Each number is 500 + 40 x the weight over its row's rms, rounded and kept within 0 to 999. Layers, rows and columns count from 0. Numbers have three digits each. The size before them is the row's rms in percent of the matrix's.

# layer 7 attention value, 96x96, rms 0.0648, rows 0-67, columns 0-95
098:415506524491507499482465582446501491458516454526524510524500497511454441493488569543577542516455468509562543452483543536456484508473509434583518546512447526461488518536488459503582502490442517551459507487522479481569435456478445546505459558512479549438551415500478533540531518503434551458
109:432436517516540551514466549517405573523540484491513475483492570575452488434489549505525482484451536485470504487434474483447529472536498410498563473489515504488556500515510567530526506514462569511413541495500463518488391512428448501523480519449521566466464547532520487477494441486504469521
120:521531562447575540509586513480463494514582464519488455438518512530530501448567529558488478410512471514449409476541451519482484490443472485537429501498493487503492516491503467408476525515528507465529465509465577493504471486504468543581424478556549526495552517500503446561434510480478546519
102:507587522446483460516496458435447475538520548422475430471498628488542428517537512481509483465535529556503523477537474418577445516530513479554498509534469555457532491490494526494456492424569437476503541470458526501539479466531464489522502477450506510429463490510434485546451488461481483502
087:499400467531593415482500478531426570531434496503494480484568497517450513470522474485534487419531547512499483488497469544510495474450521499504469493507538468506475495511537537509452513474508544468474551460524571514473505599552517483475464536560527385597452499459462500472479508483481562499
089:407569535439548522438486497531506520467544380479570447503449517489531473431515460528448520482440481553472502525520453424544522525587522506427471541508497562535535464502493517444529461538548537540495500469493533540571473426479518547534489478495525492484470510499550515482494432489498487518
094:485464480561434485491485522494434464487526577504587452499541505507478513507561474505520476438487468504443541567490529494546500517546481500553539481477513550540491536472483531542509453496509482593524569458540534430550528500496564508457434558536506442515441481608418438516489526489507535468
086:550499555463526504488489500509522566448522478561513496485442463454484517511469536550526504529552483482434525517531481503472464480445508529408471505518507464529581481398459504563580506407501417467436480521512498542457526561471521493528576507516493445533489426516441543489497476427478539518
089:583527520523478513504551492463493465484458535528463488515465515533439556506556519427509510462472471528467540522492583567465510524548529496521516515519500479515491480488580522534445510449485434527426569505489554504521534559436506534510441555428493444503470429487491445535372502488503538553
096:481494563555493559522433444508516423531539445545450480522418494509548447537394483480516542544528462532502520507541614469549533543487504513436512527464495525496557538485484518501492448460447492538439481538551492542517522489490531511463489503427435571451509563555501505500517449530495504477
105:536548494575489425480481483472494437482489486477569456489439538489491482504505506495499414502507513452555446566453514564537485510434523474513554553468512533523554476469572446453554423499532501570580458493465490547502487472473505486435473531531414528475497400527496494455503490485525442514
090:428473527524425549511482514469508526473517469492534472485453539419562555507467497485443468498503536548540516509471514451471497563492516478439451494522527494476450570456506525506502489475434499476471493444518578503508542437519502533416397515545543512446602486466577504486449517550480482563
094:496541482499535506475507473468490506496502512470413592524400396485560477474465489461531514525571545450519486474453480544464518485470495532572469502526472481526451454496535517485504517542578520494486489566508511413541483521492510446497450431423533532481459559425499496460534539450545441487
096:448522495456443435514490560493498579559520560467535495550513532553493447508521575502521522523522484553437506505488480431500547485521514447542498466551506552386488577432492527524502509476492543472440520494518524467407564526511447487485539494547452411475450486485488489549454499470455521517
089:493530490453510528547478452395490394461493559444522520557421504481485472483519467534487464490499528485532475464480525526535448489491507506483465540527455423541554486567513503506553489457534569513487464461536532507508431483466530504510450513563525537483454494382544461522580553495534443521
107:468451552520507551529580412509485537560501579498548457578538530475520577477540466507470481488474504549489479490476472539472484501463484491461440496482491468508430538504524515503492528501518465585492464483515517542517426512509511425466488497515588484499537469436581478488432490448563406538
103:501504510580474527470501451533457517550477447454505495509462510488510496554485409510488597501505508587504486461515488475493568547473502548496497502464512525412511527494440493444467482543524444461540503535522550530512520492451540534487548521496476594550525525592530473372477515428526502504
094:415419455524535490524518495526409515475477559458526521543492523490479495522487468487492532455455436433495479484511542528525500524521531477520569524517479503467563474531506605476483449500441465487597514486553525529465544555489572486499491414503480532502489464532600495499537533507556421537
100:450470474466450437453513432528469499526417502481496520480554518456527494494494519460503508546476520495531463436454485461545484433482545480544523467483475454519465487494480532488456569558502586448473517500466536497460519452441576446546558510464490521505508643544539493415523514474473551511
103:475559507472437451439497441519453522474524483477479482461507509480545506473472389539496475476452553540490473443553474498489512561492558538438612481549458554505499559484507490510557504508516488534484550347540513514500532486502466493447545502492487479508499518448464436494478563449488531490
115:470449499500507540509479557521485530434459499559453485419438505442510429488444538560486509595583539507499560527512485518439520443598533468515455510457493520495517475537476488500497485493480568517508546465492440442467438527504460439556546563528446504522494533494481492464505479558463579508
098:505590574550555463537524444493370452504425507559511471486526476495538530491519545448425551508471532525504498492525429504554485467522446442484584513547484458521507481431505505447502469498427435538468496477507492537534450530516538546431503538448489494466505485474466532511503538489538472537
090:472553487465545447540486521504494459472559535455452497482489511572571501484532531508464491480534579491514513512520543461525476596487449521533517579440511483500526495458470522492500478479517467556501474521402462518445569390463540477490544473529455528493470441499442450502588533478517535425
091:494492455513527466493444533528509475569534542489571460505548502495524477478474537521525452483575547547507567496499460426425458525571535573538500459507555584514489461529469396503473501471535479555459500457549444455572491513472436519563508437487519470494449533513523456456481486459526475536
104:415446504494511575468520529569456511470482459557437503428392572482485444442418523536502525493455498483540493518495451460557534513536531471472530498546488537499532452550556464441526480479550578515535459458491442444548485523536466487539483510537450492474476530458511497521474496579520491496
088:570525449485480463500502524448570572499540558474487474489467545533548489540425461517574558443520517517446533501500444476493452445477481516495504532527491492483497512551567442453485537484418499421424452501566554492564538512513465536566458478538489467508542570477517517473557473536549536499
088:486489488420521505486522556588472537514554489383536476539497494475521438503530493538542542495450485515526483479550536463477453475515530512485492416521489554453518495475554530440476494477581490497501500547492574486486420528440433500596523500514495549574494523553580445469487453496513514507
085:530483529434510492487465489446521481560426410576528465463529415477480536503562537551513451459567500494543496556484482501513495509485511539557460472538532474482557464554490417560480465455493450540507514453601525492474466519497513559518461507533492540510512465471560466500471538482431449570
091:504470515472578472513489482507456427530467460578490476485506565511507488528482517510541462461541407591507455533430544501473516477497568459413500562466540567475406452535487436539494479495554528508507512434475485501562528519499464494522510455563489445499489498546451543493497533476518426544
126:456520521525495456532497537477560553543522480517517508466549527415479523510518510522461517515549472507482475559538421539526529569510553522499483532431546480468538413549452515442418488428528542505578514426543485534475457562572544506530487454552486486528468422437472468515485501497517492552
096:557487489503504546440555460481499469440454531494526526526471511520509395492486453454540548480545498486487534538552522533469440568537478488521462544472510463517522508481492556485496479459529434438508458537485503560535508491562456541514492490534446624511481537509521430477422479450454607510
101:496512415485543508572475452506548508481484580487498448430541445508524547501507526457505521477538427508526503437403500466491554497518532559497528537482506486480469474520507454453499493435522495541620471546471468553482561484526490449520463485447564529460486527575580492520486471433492495541
101:484474450498521509421465436456494514544502415455547473536512489484504475496476412534537561494473508493521407475615570470529536485476454531510492550467502501456527492452526561524517453493538493485507479509499533506492432448528545481537494559402521539468612492541501505480503471508517511425
097:585501522469557508511513520469508520530570465517384547482410461520577525508451478479492482500437562468508497504454494537454474502437475492497525537518577504510490445479460452541511558522531504526472441511465547467475536545423482535510552489506468451539461497424523437509537534482483497403
124:464452504465556455471506551498515523461504531502466525484494481493537482464476497500519476484472552440516398479482496465451545538448481536558505550544486465564452435540561536497543551483527492531513495444523524491600485497456531560564419577459566520468559537475553455471537497510441523431
115:509507431500518441512459487462555529508520454468538567543468451526503441555489510512542497496541548495474510533519494477500499528436449540422504491534551594524543467541471485504511521444556461525471433550544461497466541572528410530494570420484502485512433444500473467509552551423535494484
097:484533424473465526405537476559472538500452499417550478546544550483530473538486510508518481545472499547521525489519468468543486416532526492472520443559524580481515518406466576496484487546465446502489444519537453483486483515556433435515582449492484488530496534527525508487498413470565492502
091:511507401431457471474462497542526501534532473502516480468447452516489486524488414503463497482539462430513531508576461491554510559518482507501484485508518524458567548539450561441506435516476533530547487529558472547489451518579520446486573518510482547548556492560509465427521504464580467437
121:549493461560493497578514492549408509462476469442536482512458525488548503546492477484453494521502565458458540511485493526497481430562462516482532526558414414437483515492504521462477563500483482469502473507572516553488437508472477411491505548456492560550551530511469596496453480473441486552
131:503553513508511426523455445498510513524601531495440589487526434528487532485546511485520485495425505520482487455426426484426552536466506502511471481494433514475487470573467435440506524473561503509564542469484507551536514473487473626496509496430524501470470543518531457446464532499514489469
089:585471492513522502443465562498562448456518507427557444496445484549528460530443472519493492448489524456474506466431506510481527464468496523491526482516549559453584501488519542535498514526412490419440454598538564530484578503519501514533525458516529507580473507493488489473539452443473536521
133:467492526442466524561473489483518525513568425542565491496540465547465481461491506537509465439470466467578539485529505481510457496489523495456512420499473535528536520613561479527583503552505500514437554489568424486534460534528410473478548524456499547510479448558482497572472535469498500479
100:449501474474551488522429466463452525505562502562546487531491527566494479520567573486540473491502521404487477524559455522523513547493466456559475492601530502547504495543543490539467561447469490560485531485542412513500423509462530524486467484423527583484536449485570512484452510478495475517
092:465544440457503508514491549482543445540547482455482556532529418452494479474494523448430449472473424485562467522431566504504514506523547535492496473462569529542505541509498536564548494497556511508474482510508524521507464496547409429490505501476540543465467498545496378576450542452507509469
117:462489588512511494452522500476505490545491451508496520478504465524467435424490475531512515449487471510505490456513562499474512539487517474525439520436458473536494489553560543487535452546526546554497615484459548484505474497538517526447451576493525472526470546643438489525454493504517526405
113:499470472455437465564583541548437547499521501536467499501595456487476559459533472513508497486435556495539474538513502553481433499511510554518598467544540508554483485487497455501500582579475505497459488477466501445498449526443462483569496477489473495512517442448540413529510513528467573474
124:533565463494577484466521527494445493496511531430525486531443522549570431466474464492520483502484505513581477427490421465517466484529444474453553563496464548448506594437461495450557518520537498464475414489471489572579498482488447465516522517489522547511538507530538522459513505434505540474
120:496485466514552459435517550529459417460556456526486515553440517510487508546480558490531461442495492444562460487497486589490457488510477494455535550529536555530505495411568480530483490459485494502440470489442504550526532522470556473496443406590446504535505507445564525512538462518562497512
132:438462594475566513415529588498453499458485513414544471531522539430543497468443509525457450495518504521501485492555546548483497488531503457580529551454479485536476494459457606492558518544498467461488537446506483504509467487528430478512503540549511505519510485460466540542509485489413566489
126:525387464570513530494495464502521475493504479472472544460480502530426551561500448526534530448524577572483543483457488471521516521518440527505449482474430535496498510558496559434462487500483472475572510498450555496508527504543584577483485483536479427474410541494486559439502536531527499467
122:551527433434425543492483444460552514487465497497523473471565529550421478512565462478506544448535441496488631483503496432597538484583456505477450477449509468514482551480492520565465483499473507499537510506526456450488477461546493495485528525480478522489517544553506541566431540497504478515
077:527524499504433509535525587532517490494439507459493468445501607529521460497469503466479492552503439434518532497466491514541497408514558459480521525451467465473449539429498470480531527569501572470504479585482482488402494496507531400488524487554451490450458528477483500527558500518446516447
117:480467503509485469503433572481554536526463509536507493463523495516430481525506538460566540544515490428449496568462466466565480431440486534507413445451561547568507418576506461490435493498462537483467515533538485488552478512436550551539527454510517486488480496511494468502598457525492489452
121:437534490565505511510452501509522517500545450474474509519522530488531465447512479455494555538526578464502513508522515519468528533605464515531449603579523497517464469504444468472446548529532503499482531471480486441413419461546413454479496537445558494495505461422501540520487539550451536529
115:510523459487489494446513467504521470526494556504556478513513485455442450506439450515550538552477420528427484532529521562485492486468556524526501505518582503448555445464475473494526483496526496498556494468471516544545443540486508518538475466554498537486573446518541358466485490601479546559
107:458394453559588534465485555583457434488564512522456524471431486484480552502472579496474468421542532497496500512472497505460521497568457476511491490437495502535487527530560558470506486468467493504473500495504466518536503542539472435423453532525476467515472570535500582480481461471574510473
096:505582427496515496497551516546400500413417494516510499508523561553494414514553515489501504504511538484493498473480488519485480477566491494469508540521506462464448480457502452488404506563491546455490462502399514519463533481430559503570511429551519548520485502462559565535489475513466506543
102:546474450519489448508513554522457496508479502440546519496544510508459492510494463498511475427544496432421492517498554523459486457501525501553475519538486453552451499457578567528504586518475494529423488468587535452461463546562503471462500599499507491542555508551452471478502493497448573418
125:547487440587511500591475509470565476554547532529467520472522467563476473497504472453574546502542558508528505501412463506479471526481444540509480448557516558492474527563512421437450537510473448444506496527499517457509504542524403497413513492502536453503506469495458504462494533496518549573
104:526535534434437415466505530490542474475430445499501469452434523453533515480430516445467468478480437454573547537469540474484523467520586531535512605520512458576438467476563499558553481524508489535520548530474536521485510473500573505523489564508477514492500540550543528536517514518477465448
104:561521469507428522527503552461524453502521564465574489473495517511531496560523423450504500483553493492459492493472483499529488487507549562456558439504544557529469476454544391501433517506548523492430469478507515467521553521455505509492546406540505517544440492476554440435537499483414549514
124:526572575549507426466432463523530454483526506517481529532579474495467541473477527533529542503513449534565477447433506525408531468437519460538495557450483528413489513485454469493568465467483486478519489516489540478500497431531455561456505596502530485473551488501474511436529539533498551555
147:582582466461520503520493488536506475483540489452503451456511567455578557489537521525460449497525497526476571499529425518483514437499512507568510456436445457497506487526497464434537542508533500499573436474541458490579491472476436484552528561534522538503568502563549541461484460481439498543
134:455603585563494477486402563507453466458463506533495472479522510501530507526554534509462486504613516532492489513475477528469516499546518490590517499490499550491437507528486484461476460514511459508455511445517507464549519473491440498434533576556547514534480464530440557448494485442439542557
085:478530488473539462546444546450539524522493498504481516527425542484515565544558448500480535521481561487472449497484431533474515462493485550538527516590563446483483501467496531524558562529561510471442406470507433494525491473514456486579534523448527497487482401483473534458422461450521463460
090:506477475483490556460550513477553521537489516494584508562545562485566495442485502415521445567482561502491516551490516527555461488504497463435472496426494530532488521471514516532500564535530485429457471486505496499405471518560523417444549469515504526477500479454534497584533501482407547447
088:472439507505483542431471478486456579548516416475491537500457412491524460511467494512518495505465581506490548504445575532547491538492510477505438477515526509450502497507454504586436480491451473450498522521515506392440514555542484512481500498521469485557513479501455515539505596446561453423
089:466480500478471535448467454476488570458436518549470495510504476481511464517504517454526544492561495501463521526583481406468545559541451414412491448497465509470552479518469565485533497458535520578459468484523484532499489511518470569452510466417421542512511456484437538531567493451476458516